config.toml
attn_scale = 0.125
init_std_o = 0.0
beta1 = 0.95
batch_tokens = 32768
max_seq_len = 1024
Each number is 128 + 24 x the weight over the matrix's rms, rounded and kept within 0 to 255. Layers, rows and columns count from 0.

# layer 4 MLP gate, 448x160, rms 0.135, rows 400-447, columns 0-39
[[107 118 163 103 140 128 154 101 122 128 119 113 137 129 115 134 118 114  72 140 100 126 103 125 122 133 166 158 144 139 139 124 134 126 149  80 135 119 133 125]
 [102 137 161 152 119 118 149 101 175  99 111 131  99 144  88  89 139 101 125 115 124 126 124 133 173 129 200 106  94 108  91 140 129 139 133 127 134  99 144  95]
 [121 124 103  93 139 106 105 188 105 108 133 141 136 157 164 108  95 140 131 147 118 160 159 146 132 162  99 113 149 137 132 145 130 146 167 178 150  97 134 100]
 [148 138 127 105 128 129  98 112 128 127 134 135 149 167 162 145 109 144 115 125 118 134 112 171 109 152 161  94 159 107 133 159 122 130 126 105 187 114 132 136]
 [112 111 100 128 153 112 108 120 170 122 168 120 115 158 121 107 110 110 177 113 137 135 152 127 116 117 131 136 127 150 135 140 161  87 145  88 107 109 141 111]
 [127 133 142 118 131 193 156 179  99 181 135 136 119 141 162  89 123 146  92 129 133 150 137 141 118 131 126 141 116 148  95  77 104 104 149 127 159 109  91 156]
 [162 172 170 152 129 143 148 135 130 120 122 180 143 104 118 121 136 174 142 115 128  74 128 167 131 147 157 117 113 161 181 131  97 118 137 115 149 123 159 123]
 [150 136  94 151 140 113 142  99 105 108  79 163  86 119  94 147 178 113 133 109 152 128  99 162 110 135 151 131 154 124 163 124 116 139  90 140 167 110 121 115]
 [148 167 127 151 140  95 154 134 130 157 125 117 126 132 133 114 120 136 130 146 138 140 110  85  95 159 173 152 139 124 145 124  90 112  98 159 138 136 116 147]
 [140 137 148 107 124 129 127 121 138  89 114 139 155 112 193 145 120 131 119 103 113 168 124 147 123 154 150 133 143 125 135 152 111 145 132 149 117 111 139 157]
 [136 115 105  88 159 104 156  84 134 152  96 120  85 126 137 143  88  52 146 141 134 156 150 134 112  71 118 112 140 158 157 115 119 156 157 163 106 150 125 113]
 [150 163 152 150 118 161  81 115  71 119 149 105 118  90 153  88 129 148 121 163 102 200 132 137 127  85  99 113  93 151 150 148 105 121  89 158 126  94 185  99]
 [137 100 125 148 153 118 101  94 139 203 158 141 139 191 124 122 120 115 143 150 148 125  90 159 144 120 124 117  80 113 110 132 116 121 149 159 169  79  95 180]
 [128 154 139 157 147 105 111 120 118 109 116 124 151 112 123 117 149 130 117 121 136 133 141 135 117 134  89 137 118 119 126 135 127 152 101 152 131 145 144 126]
 [123 145 114 104 146 107 123 152 155 140 146 151 125 134 103 134 120 104 149 129 137 145 136  92 139 132 150 123 141  93 135 114 150 165 133 118 151 151  90 134]
 [ 98  96 125 130 112 146  95 139 102 143 161 152 124 112 148 153 152 110 107 120 153 114 135 143 151 126 118 132 143 115 170 153 144 143 119 151 138 115 146  99]
 [119 157 125 124 139 119 148 149 135 133 139 105 150 129 179 128 131 121 140 130 136 184  88 119 139 156 135 130 143 107  94 137 167 124 136 119 112 143 108 121]
 [141 126  89 153 134 132 111 124  92 137 126 147 124 139 169 135  91 145 133 112 107 138 145 133 122 165 150 151 126 135 132 128 133 112 112 127 160 139 118 143]
 [144 131 106 121 133 140 146 124 109 143 135 100 103 121  80 146 162 111 165 144 135 133 134 169 128 115 156 135 136 123 145 111 152 105 127 130 139 124 127 146]
 [148 119 155 141 120 133  85 156 120 126  74 149 107 136 136 135 148  58 113 152 126 142 156  99 104 170 159 156  98 129 123 128 119 106 131 139 128 104 157 119]
 [116 141 138 170 113 117 150 138 142 130 163 128 134 160 119 135 117 162 115 156 157 115 127 129  81 111 152 144 169 142 177 142 120 158 160 143 121  91 118 122]
 [ 85 151 115 119 172 106 159 140 133 103 115 128 146  97 136  89 130 140 144 180 105  97 128 126 142 106 124 140 124 168 116 131 106 107 116 158 118 138 158  97]
 [139 185 117 101 133 123  68 119 126 148 152  92 133 129 126 121 167 115  99 133 158 149 152 116 129 133 158  98 122  93  92 158 173 135 131 112 123 115 129 113]
 [129 122 131 135 127 131  89 106 115 132 110 131 109 133 132 137 122 122 133 130 114 102 168 132 160 132 132 143 144  98 152 156 149  89 137 114 119  99 147 151]
 [144 134 138 109 127 124 145 145 113 154 107 141 138 137  95 123  91 115 160 117 147 188 108  94 125 141 135 131 138 133 138 152 116 136 180 119 118 142 117  79]
 [133 101 133 154 180 128 141  79 131  68  72 109  96 160 143  52 114 108 167  92 147 147 157 106  91 115 152 124 129 122 112 140 130 112  92  87 143 159 126 149]
 [112 114  99 120  94 148 135 130 108 129 113 148 127  79 137 118 143 122 103  85 116 139 149 113 126 116 150 131 178  78 148 128  92 158  57 112 153 142 132  79]
 [124 139 141 129 105 175 135 167 152  86 113 173 140  61 118 143 177 142 104 107 136 113 107 143 136 130 128 156  97 141 107 114 160  71  84 152 147 114 150  74]
 [130 107 102 148 163 116 125 140 130 105 130 113 131 142 118 141  96 115 154 100 157  91 116 130 126 141 126 119 109 130 134 102 147 128 130  98 154 195 127 120]
 [162 130 115 162 107 155 151 137 142 156 123 112 152 118 137 111 106 154 119 126 104 109 144  88 112 148 144 103 188 110  86 120 129 135 147 157 132 120 109 149]
 [ 79 108 171 143 202 150 100  99 161 105  73 137 110 117 146 174 116 135 155 120 121 147  99 142 137 145 112  92 149 106 128 131 123 156 161 132 132  94 102 102]
 [110 159 151  78 140  82 108 159 109 113 112 145 108 152 108 138  98 141  81 103 159 111 122 124 185 159 109 115 147  86  73 136  99 104 101 109 153 132 184 127]
 [109 107 156 140 175 134 131 107 115 136 115  89 154 129 133 145 136 127 106  98 125 139 150 144 105 150 190 118 152 140 137 151 124 106 109 121 144 153 145 116]
 [121 132 144 137  93 115 131 152 104 136 157 127 129 112 160 155 130 136 123 117 144 131 117 152 136 123 115 109 127 135 108 161  92 145 142 164 146 114 135 131]
 [122 125 121 130  89 169  97 134  91 156 133 139 131  99  98 137  87 129 156 107 147 152 143 139 139 152  92 130 103 155 146 116 165 128 116 124 112 114 146 109]
 [ 97 121 123 120 115 128 102 112 104  92 110 116  82 142 140  93 131 107 147 116  99 184  90 153 112 112  87 101  82 146 104 112 120 176 145 116 142  93 136 123]
 [133 122  90 117 117 136 116 153 108 120 147 110 127 144 142  72 153 177  84 164 185 147  93  99  73 139 118 128 142 145 139 110 109 126 140 116 128 126 145 151]
 [153 138 142 163 148 130 152 104 125  71 108 143 125 134 122 135  91  85 151  96 107  92 152 104 142 117 145  93 143 104  95 111 122 179 144 125 148 111 128 146]
 [151 111 144 121 154 181 103 126 123 189 133 103  89 138 102 118  65 126 154 135 109  96 113 144 125 138 131 131 118 136 136 131 122 116 182 145 146 108 100 141]
 [113  93 128 130 157 144 145 145 122 153 148  97 162 175 139  89 122  91 176 148 131 109 104 115 142  97 151 146 168 108 128 130 125 123 131 145 128 117 143 142]
 [129 104 175 113 176  90 123 156 124 136 141 174 161 123 180 127 120 119 116 103 135 132 116 118 171 163 129 135 138 130 113 141 154  76 131 126 131 137 146 146]
 [101 116 119 124 125 105 126 142  75 105 180 182  97 148 171 112 136 136 102 106  72 145 173  87  82 128 108 115  96 102 110 152  89 174 102  88 126 125 139 124]
 [131 135 133 157 133 164  97 132  80 147 133 136 146 154 114 137 126 108 126 148 131 110 116 115 177 116 111 129 155 127 112 153 115  80 160 149 140 115 142 147]
 [102 114 142 154 111 110 130 118 111 132  92 167 134 131 162 132 136 120 124 114 129 118 122 150 100 110 127 139 158 137 135 153 104 105  98  76 130 138 124 113]
 [ 95 122 106 109 149 119 130 144 109 143  95 105 107 154 130 156  60 142  96 103 108 151 141 105 148 118 144 120 141 117 114 117 147 122 111 127 140 122 128 105]
 [ 78 145 139 152 108 137 116 112 143 150 110 116 126 161 140 139 154 104 123  85 140 105 116 140  96 151 125 123 155  90 141 110 122 104 145 128 113 172 139 139]
 [122 147 112 145 140 113 190 116 138 154  52 118 135 108 149 145 138 133 149 134 117 147  92 157 125 127 131 135 155 130 121 138 121 114 118 166 145 139 156  92]
 [116 129 140 129 163 139 120 117 137 127 122  73 101 134 153  94 155 116 169 157 124 137 125 132 156 162 130 115 170 148 127  94 162 131 140 109 120 134 126 124]]
# layer 4 MLP up, 448x160, rms 0.136, rows 400-447, columns 0-39
[[ 83  95 140 148 122 126 134 129  81 161 124 126 150 127 127 154 145 129 153 107 152 143 121 162 159 138 115 100 108 143 125 122 116 102 121 142 153 142 124 147]
 [ 95 116 102 161 101 123 112  91 129 108 110 142 120 151  94  83 102 121 166 142 119 114 147  84 162 134 201 138  90 128 122 137 103 110 102 121  79 117 111  93]
 [130 142  46 113 134 132 141 164 142 133  91 149 139 159 138  98 124 134 148 139 119 156 151 140 104 173  87 126 138 185 132 132 126 151 168 124 125  98 142 117]
 [ 97 110 147 135 136 127 155 146 162 120 111 137 117  94 109  98 123 116 121 111 141 124 148  81 104 109 109 182  87 156 119 121 140 123  99 147  76 155 137 123]
 [130 132 139 144 114 134 161 124  99 116  86 123 140 101 128 158 151 151  72 134 139 117 128 137 138 148 126 141 134 105 132 129  87 177 107 184 148 135 109 130]
 [130  82 101 123  97 162 151 138 118 146 135 166 173 152  90 114 157 113 101 111 108 151  99  88 118 134 135 140 136  85 112 140 129 131 118 153 138 141 144  92]
 [160 126 131 108 139  78 150 151  88 145 136  84 154 155 103  93 115 127 126 142 125 191  79 124  98 107 130 148 134 109  81 105 126 145 153 137 117 136 113  92]
 [ 99 117 156 105 104 131 114 150 150 112 175  89 158 146 164 118  90 123 126 138 121 133 144  99 144  91 142 135 135 129 113 128 103  82 112 142 129 172 147 121]
 [120  99 126 141 127 132  95 135 154 127 129 133 133 140 137 133 138 122 150 125 127  99 156 163 164 118  96 115  99 118  99 155 153 137 123 107 117 107 125 131]
 [100 128 152  90 125 125 114 132 120  91 117 119 149 121 160 155 128 138 135 129 107 125 148  96 138 139 130 123 143 132 128 145 118 139 142 119  95 108 133 111]
 [ 94 140 152 178 135 129  64 140 126 122 105 145 147 107  95 115 153 148 121 100 146 125 119 169 114 153 149 113 117 154 132 126 140 161 105  94 145 174  86 122]
 [140  94 122 126 125 146 154 166 161 179 126 140 143 142 116 168 123 128 132 129 133 103 129 154 106 193  39 147 104 140 173 160 118 122 142 107  97 156 169 142]
 [ 85 104 127 131  97 163 124 129 100  94 144 169 165  60 191  91 129 153  94 151 143 152 118 121 141 135 116 153 115 158 124 120 108 132 119 111 127 115 130  98]
 [149 120 103 142 105 108 139 122 162 139 136 106 152 137 135 101 157 124 136 127 115 133 120 132 146 105 124 106 110 137 120  70 149 121 157 106 123 128 116 113]
 [156 115 164 149 152 159 134 120 106  97  98  98 118 123 161 105 137 148 106 145 115 109 105 141 113 140  90 139 119 148  94 145  83  92 129 140 140  96 150 137]
 [108 157 139 123 125 124  84 158 127 144 152 148 134 147 151 121 159 109 113 140 135 124 100 133 160 107 129 163 150 141 165 161 129 138 118 126 163 102 147  84]
 [147 161 145 127 126 121 124 132 111 155 137 115 128 136 146 112 131 141 130 106 124 177 117 148 116 144 143 109  99 120  79 149 166 115 110 111 107 140 127 121]
 [124  84  73 143 125 143 130 115 120 136 151 121 129 142 124 156 132 131  89 129 122 138 109 108 117 130 123 128 164 103 140 102 160 145 148 144 106 130 146 143]
 [173 137 132 112 141 110 126 116 144 130  88 134 121 108 125 138 149 125 139 138 109 103 123 152 128 151 120 137 123 110 153 133 107 107 143 142 145  85 128 168]
 [125 154 128 134 154 108 152 125 115 133 144 122 130 114 103 168  88 167 126 162  92 143  84 101 140 111 165 140 111 115 151 168 132 165 116 155 112  95  91 149]
 [139 162  83 138 146 174 100 146 144 138 107 124 126 130 139 137 151 147 109 156 173 153 137 101 122 137 125  86 154 143 129 117 140 123 152 142 118  94 120 176]
 [131 143 102 115 104 125 138 103 106 116 159 102 142 115 138 138 102  78 114  91 144 120 178  86 150 116 104 140 141  85 140 119 164 151  93  98 128 137 112 112]
 [121 125 152 114 156 115 126 143 145 175 111 119 112 130  64 112 160  99 154 129 129 140 165 133 120 136 111 146 131 121  70 100 110 118 154 122 141 107 147  70]
 [129 140 156 142 117 125 112 101 152 132 119 118  91 172 138  96 143 126 130 133 130 116 163 104 138  89 159 138 140 111 170 173 116  74 134 115 127 129 148 175]
 [133 144 144 104 133 153 178 112 130 127 130 123 117 151 121 118  99 138 163 123 125 111 153 119 138 161  99 116 153 108 134 191 103 122 127 134 154 122 116 113]
 [116 118 153 133 114 138 156 178 133 128 126 173 177 120 102 147 162 164 145 118 148  87 154 167 104 146  92 111 114 101 132 150 125 109 159 124 110 118 138  99]
 [ 96 120 121 132 122 149 138 130 125 135 106 103 111 151 106 136 116 156 145 138 120 101 127 123 105 156 130 120 145 201  83 133 147 112 162 131 144 155 116  79]
 [127 164 162 152 147 140 132 123 144 155 119 120 141 153 158 130 134  83  86 146 129 159 138 100 145  98 125 128 149 137 145 157 124 122  91 151 126 140 190 109]
 [ 96 141  85 135  99 110 140 122 118 134 192 151 142 145 140 151  84 164 152 133 103 113 162 114 110 119 136 131 120 130 145 103 111 140 174 127 157 128 142 125]
 [133 107 126 152  78 122 117 123 136 145 101 127 117 130 123 118  84 160 120 112  90  99 140 103 124 132 129 102 143 141 117 107 121 139 141 116 123  90 158 112]
 [160 158 134 141 122 137 112 113 135 131 188  71 123 158 117  97 117 143 109 137  71 112 146  75  98 106 123 134 134 144 119  76 146 168 124 164 138 152  85 120]
 [140 165 103 124 147  91 153 137 155 132 137 152 112 144 122 120 103 121 147 115 127 161 110 137  94 183 102 128 133 106 138 147 164 134 153 131 161 126 128 150]
 [128 131 112 148 128 107 130 119 142 128 128 138 124 126 156 125 100 114 140 120 128  96  64 125 152 155 141 116 152 126 114 137 113 146 132 141 146 160 187 132]
 [135 130 116 115 110 116 143 142 109 119 117 110 136 144 139 165 136 112 134 109 150 135 103 143 109 155 150 130 114 115 130 154 124 112  90 128 130  98 126 113]
 [125 132  91 132 152  84 135 116 123 120 149  95 142 165 163 122 159 153  90 156 142  88 102 109 156 113 152 132 152 117 102 123 100 127 178 138 128 155 125 142]
 [140 133  93 156 133 136  82 143 157 131 126 114 118 116  62 155 127 156 138 167 133  71 121  85 120 117  87 154 126 103 135 115 154 169 119 176  55 107 104 152]
 [ 98 138 160 110 115 153 108 149  93 147  84 105 108  99  87 137 151 120  90 109  87 106 179 108 160  82 129 152 108  71 124 130 155 140  96 112 114 117 132 118]
 [153 127 131 174 139 102 116 135 131 150 111 148  85 119 133 138  96 100 131  97  96 113 172  91 158 129 134  73 155 172 118 106  73 176 183 111 106 136 120 100]
 [145 158 147  60 124 144 123 177 122  89 118 117 171 122 165 110 108 145 128 151 115 187 154 113 149 103 100 106 110 105 145 118 175 104 133 115 108 126  91 123]
 [116  99 115 118 128 123 107 134 125 145 135 115 167 180 116  98 114 119 160 143 106 133 117 124 148 115 131 111 145 124 116 138 152 111 135 128 118 140 123 155]
 [140 131 102 116 121 121 129 101 121 128 115  89 102 134 139 120 130 124 114 122 111 127 111 125  85  90 161 138 129 126 132 137 126 129 116 138 116 127 135 110]
 [150 141 156  97 146 147 107 133 131  94 145 148 137 155 144 100 112 152 127 135  84 140 132 105 123 160 133  73 111  64  88 105 152 154 116 105  92 175 125 129]
 [117 152  88 154 117 154 105 107 131 124 115 108  84 111 102 165 140 111 147 169 130  99 120 106 115 116 112 142 127 128 140 107 148  98 130 118 143 120 113 104]
 [ 81 154 130 137 114  91 131 139 122 118 124 147 138 114 154  98 107 135  99 116 120  89 130 172 165 109  96 143 125 146 129 188 133 104 113 115 150 148 129 131]
 [138 120 109 114  97 100 105 127 144 110 118 135 140  84 168 137 150  92 156 139 153 113 161 139 122 142 133 152 107 144 130 150 107 124 119 144 126 127 174 146]
 [122 128 149  79 150 158 116  86 134 101 118 183 100 110  86 105 122 127 130 110 120 148 138 132 150 116 103 106 116  88 108 153 110 132 131 109 117 154 120 115]
 [140 160 113 124 150 130 179 121 161 161 116  94 160 141 137 113  93 119 163 146 141 134 107 154 113 114 138 126 173 134  99 134 125 129 131 120 124 136 142 142]
 [138 144 147 129 144 161  74 112 139 130 121 125 127 164 139  85 156 167 169 161 156 124 165 118 142 158 153 180 158 168 155 112 124  96 122 103 150 116 147 150]]
# layer 4 MLP down (transposed), 448x160, rms 0.0432, rows 400-447, columns 0-39
[[137 141 118 155 130 128 145 147 143 136 108 129 137 110 141 163 139 134 133 126 115 166 120  95 126 112 145 123 107 166 173 179 173 140 121 178  87 135 138 150]
 [ 63 127 160 137  90  78 170 113 134 117 172 103  96 115 115 117 115 147 130 130 143 129 128 177 142 158 132 154 114 111 130  97  97  78 131 135  97 112 147 124]
 [134 120  96 147 148  98 123 101 185  84 128 147 155 190 118 120  87 144 119 107 135 133 116 129 126  80 113 146  82 168 138 144 145 114 138  98 117 164 143  89]
 [143 160 130 131 100 127 137 146 137 157 113 115 110 161  88 127 113 117 117  97 141 130 114 114  89 117 122 185 129 159 139 156 158 195 134  90 186 159 120 131]
 [106 114 139 158 142 159 128 142 117 138 127 148 122 130 112 140 115 121 130 103 156 131 166 120  99 128 131 133 144 122 106 122 158 152  98 146 117 101 104 140]
 [ 94 166 154 133 159 118 110 146 143  87 129  94 107 148 142 102  95 155  97 146 132 134 125 110 152 111 133 154 138 153 134 115 120 113 148 140 121 144  67  86]
 [116 166 123 154 150  99 172 144 107 137 135 130 135 136 116 136 117 158 143 128 119 137 137 107 167 143 185 131  83 184 139 109 103  81 174 179 126 152 120 136]
 [ 97 125 143 111 104 179 144  90 150 168 126  87 147 117 130  94  95 184 125 100  71 132 111 150 127 147 103 138 145 124 108  86 150 111 118  81 145 119 142 154]
 [166 124 159 149 140 102 115 116 153 154  73  95 120 168 102 150 153 114 132 123 135 129 123 163 187 159 134 139 100 125 133  77 151 176 143  98 124 111 164 155]
 [114 114 133 162 134 135 139 142 148 143 135  88 136 150 104 128 122 144 162 130 105 123 129 125 149 119 128 116 155 160 139 132 165 121 142 121 109 140 136  83]
 [ 72 163 209 148 167 187 140 101 137 114 170 142 142 105 143  80 135 122 142  79 168 153 131 147  94 118 154 124  85 118 114 133 106 129  81  91 109 154 112 107]
 [141 126 138 122 159 123 112  87 113 139 121 164 107 161 126 131 141 169 127  87 112 167 134 111 137 120 194 151 153 153 108 100 120 108  78 132 143 160 100  86]
 [134 142  98 110 115 159 110 121 123 155 100 100 169 143 129 108 148 120  98 150 148 105 137 135 128 101 137 150 142 194 107 117 127 154  95 129 157 150  90 141]
 [155 125 119 104 153 116 118 138 104 110 131 105 131 146  98 106 121 113 140 151 133 122 122 128  90 123 139 115 145 125 115  97 146 126 133 127 111 129 166 112]
 [157 118 135 142 124 131 143 165 112 110 116 152 143 106 146 107 139  90 111 174  88 145  94 127 124 152 136 115 109 111 113 103 158  73 153 134 142 136 138 155]
 [116 127  98 114  96 113 141 118 125 111 144 142 140 123 143 158 142 116 117 122 140 107 151 153 155 151 131 152 132 136 179  94 130 116 132 171  94 118 120 124]
 [120 135 136 137 135 112 129 133 136 124 134 112 133 107 121 120 132 111 109 138 148  71 138 103 135 154  91 109 134 166 112 122 129 152 140 147 124 132 129 116]
 [ 89 142 132 176 144 138 138 144 114 164 122 106 151 117 179 131 111  96 124 140 144 109 113 133 148 142 145 137 120  80 104 136 147 102 149 105 124 135 141 106]
 [116 180  97 142 137  93 134 138 115 150 127 127 145 120 122 107 163 153 112 151 121  93 146 152 145 124 149 116 103 144  81 136 137  98 116 152 132 106 149  98]
 [171 124 132 102 157 138 155 118 173 137 132 109  80 103 128 129  91 147 137 116 109 166 130 113 174 111 139 165 143 115 131 136 120 161 132 135 119 126 109 142]
 [144 151 133 171 128 121 144 121 162 102  96 134 101 102 144  92 168 162 113 178 129 118 122 134 153 139 129 151 110 100 104 125 119 142 105 171 145 137 144 121]
 [125 141 123 134 131 135 130 207  90  87 121 123 148 124 133 125 131 135 142 172 132  95 162 131 170  98  72 119 133 104 137 125 152 123  91 159 141 108 114  78]
 [103 144 110  87 163  76 122 133 131 139 136 121 106 117 139  88 149 156 113 101 132 146  83 128  97 108 160 128 109 155  85 143 137  95  79  87 103 118  95 124]
 [173 137 148 139 114 100 106 126 166 109 124  99 123 147  91 126 120 142 118 123  81 175 145 129 147 135  99 131 136 124 121  92 156  96 105 167 120 160 167  95]
 [106 156 127 144  93 113 195 112 139 138 100 121 153 134 108 148 141  77 152 170 134 103 141 130 112 110 124  95 167 151 104 164  94 115 152 159 132 128  91 117]
 [130 130 152 103 119 119 136 151  94 106 122 113  81 146  80 148 137 120 145 139  98 150 146  89 134 136  88 146 198 120 133  94 127 192 100 147 135 124 130 118]
 [120 112 131 114  93 134 181 120 161 120 145 115 117 152 144 105  94 130 136 111 138 143 136 145 104  97  99 175 146  96  97 148 122 136 168 125 134 119 154 117]
 [ 94 115 140 142 105 101 130 171 142 152 139 159 129 135 111 159 142 134 144 120  98  95 133 158 127 116 120 109 102 133 107 124 175 137 146 131 141  89 139 133]
 [122  83 116 157 120  98 126 151 135 131 130 118 114 108 104 136  95  76 118 131 152  96 113 126 102 127 149 122 160 138 121 116 138  98 127 131 116 165 146  94]
 [147 136 137 122  91 135 113  98 171 108 154 134 140 101 114 101  66 193 135 116 110 133 145 132 140  80 142 105 138 147 142 148 107 126 135 160 129  89 149 143]
 [130 125 117 148 187 129  98 130 101 115 104  99  88 164 122 137 138 127 104 138 160 110 109 132  79 142 121 160 145 111 116  79 140  88  91 138 159 150 125 159]
 [153 162 125 102 152 166 116  71  96 146 124 156 153 140 126 129  49 129 149  69 187 140 104 135 173 171 130 125 102 109 104 127 139 106 130 149 172 143 141 136]
 [136 129 120 117 117 116 116 129 156 133  95  67 117 130 153 141 171 136 141 102 141 109  76 163 150 114 136 113 127 121 130  78 114 131 128  92 143 100 155 126]
 [114 120 134 126 129 120 127 126 125 116 169 142  86  85 164 134 137 129 116 118 127 125 121 152 138 115 104 116 149 157 108 145 129 156 115 150 128 128 109 126]
 [137 119 115 148 130 135 129 145  96 162 133 159 147 102 147 148 131 132 123 167 137 131 132 108 100  87 133  92 121 144 137 106 140  94 139 130 104 114 119 156]
 [110 156  99 115 103 123 168 149  95 158 156 146 133 176 124  76 136 125 106 115 165 127 132 134 138 126 131 107 121 170 149 105 154  81 130  96 143 146 130 148]
 [126 146 159 152 156 178 114 170 112 128 131 110 150 104 115 108 137  94 153 126 136 174 131 108 105 163 100 130 121  93 144  89 136 129 163  86  86  90  78 139]
 [167 156  81 147 125 131 146 116 139 134 158 120 141 118 137 108 136 120 123 145 124 124 160 141 151 141 162 153 165 147  88  56 100 181 142  97 149  96 103 152]
 [132 104 158 151 141 135 126  74 117 189 151 133  74 104 119 108 138 112 146 146 120  97 168 145 111 132 130 146 126 147  92 137  97 137  95 127 155 125 149 175]
 [109 133  65 156 108 110  79 142 101 148 134 135 125 128  99 145 149 123 107 133  98 109 109 145  61 118 100 130 138 142 115 122 137 124 145  94 104 142 144 147]
 [153 124 142 106 157 105 108 132  94 107  93 131 108 114 152 107 140 137 137 105  97 117 135 118 126 124 147 154 136 134 113 148 153  99 140 142 134 141 132 118]
 [118  71  94 172 115  91  95 117 144  63 167 150 106 131 108 118 130 166  94 127 118 158 144  88 132 133 148 131 148 116 150 110 100 105 126 144 172 144 148  97]
 [125 161 118 152 125 121 136 127 170 154 139 126 112 107  88 139 125 161 130 134 128 111 146 132 100 129 134 132 125 142 124 118 107 121  90 108 115 111 143 118]
 [158 135 122 116 126 109 145 121 160 133 132 126 132 130 120  94 156 151  87 109 134 171 120 131 136 108 140 138  97 121 106 120 110 109 146 168 105 179 116 114]
 [146 134 117 147 130 113 145 111 120 134 147 125 118 129 151 107 113  93 145 148 130 151 127 143 164 123 125 165 126 114 115 115 137 115 113  73 120 114 140 127]
 [111  99 124 107 155 135 135 128 151 126 144 130 124 131 100 126 126 115 116 158 148  81 105 127 123 126 117 131 155 108 172 138 130 146 117 136 144 118 112 151]
 [130 117 165 160 120 151 151 144 148  94 201  85 121 144 140 114 119 131 142 142 166 116 169  76 103 181 151 124 102 126 126 131 142 169 110  92 146 141 150 141]
 [ 82 141 152 126 135 111 137 114 111 140 105 122 152 145 130 115 111 109 104 134 123 156 126 149  98 121 130  98  87  96 119 160 115  92 106 155 100 128 156 119]]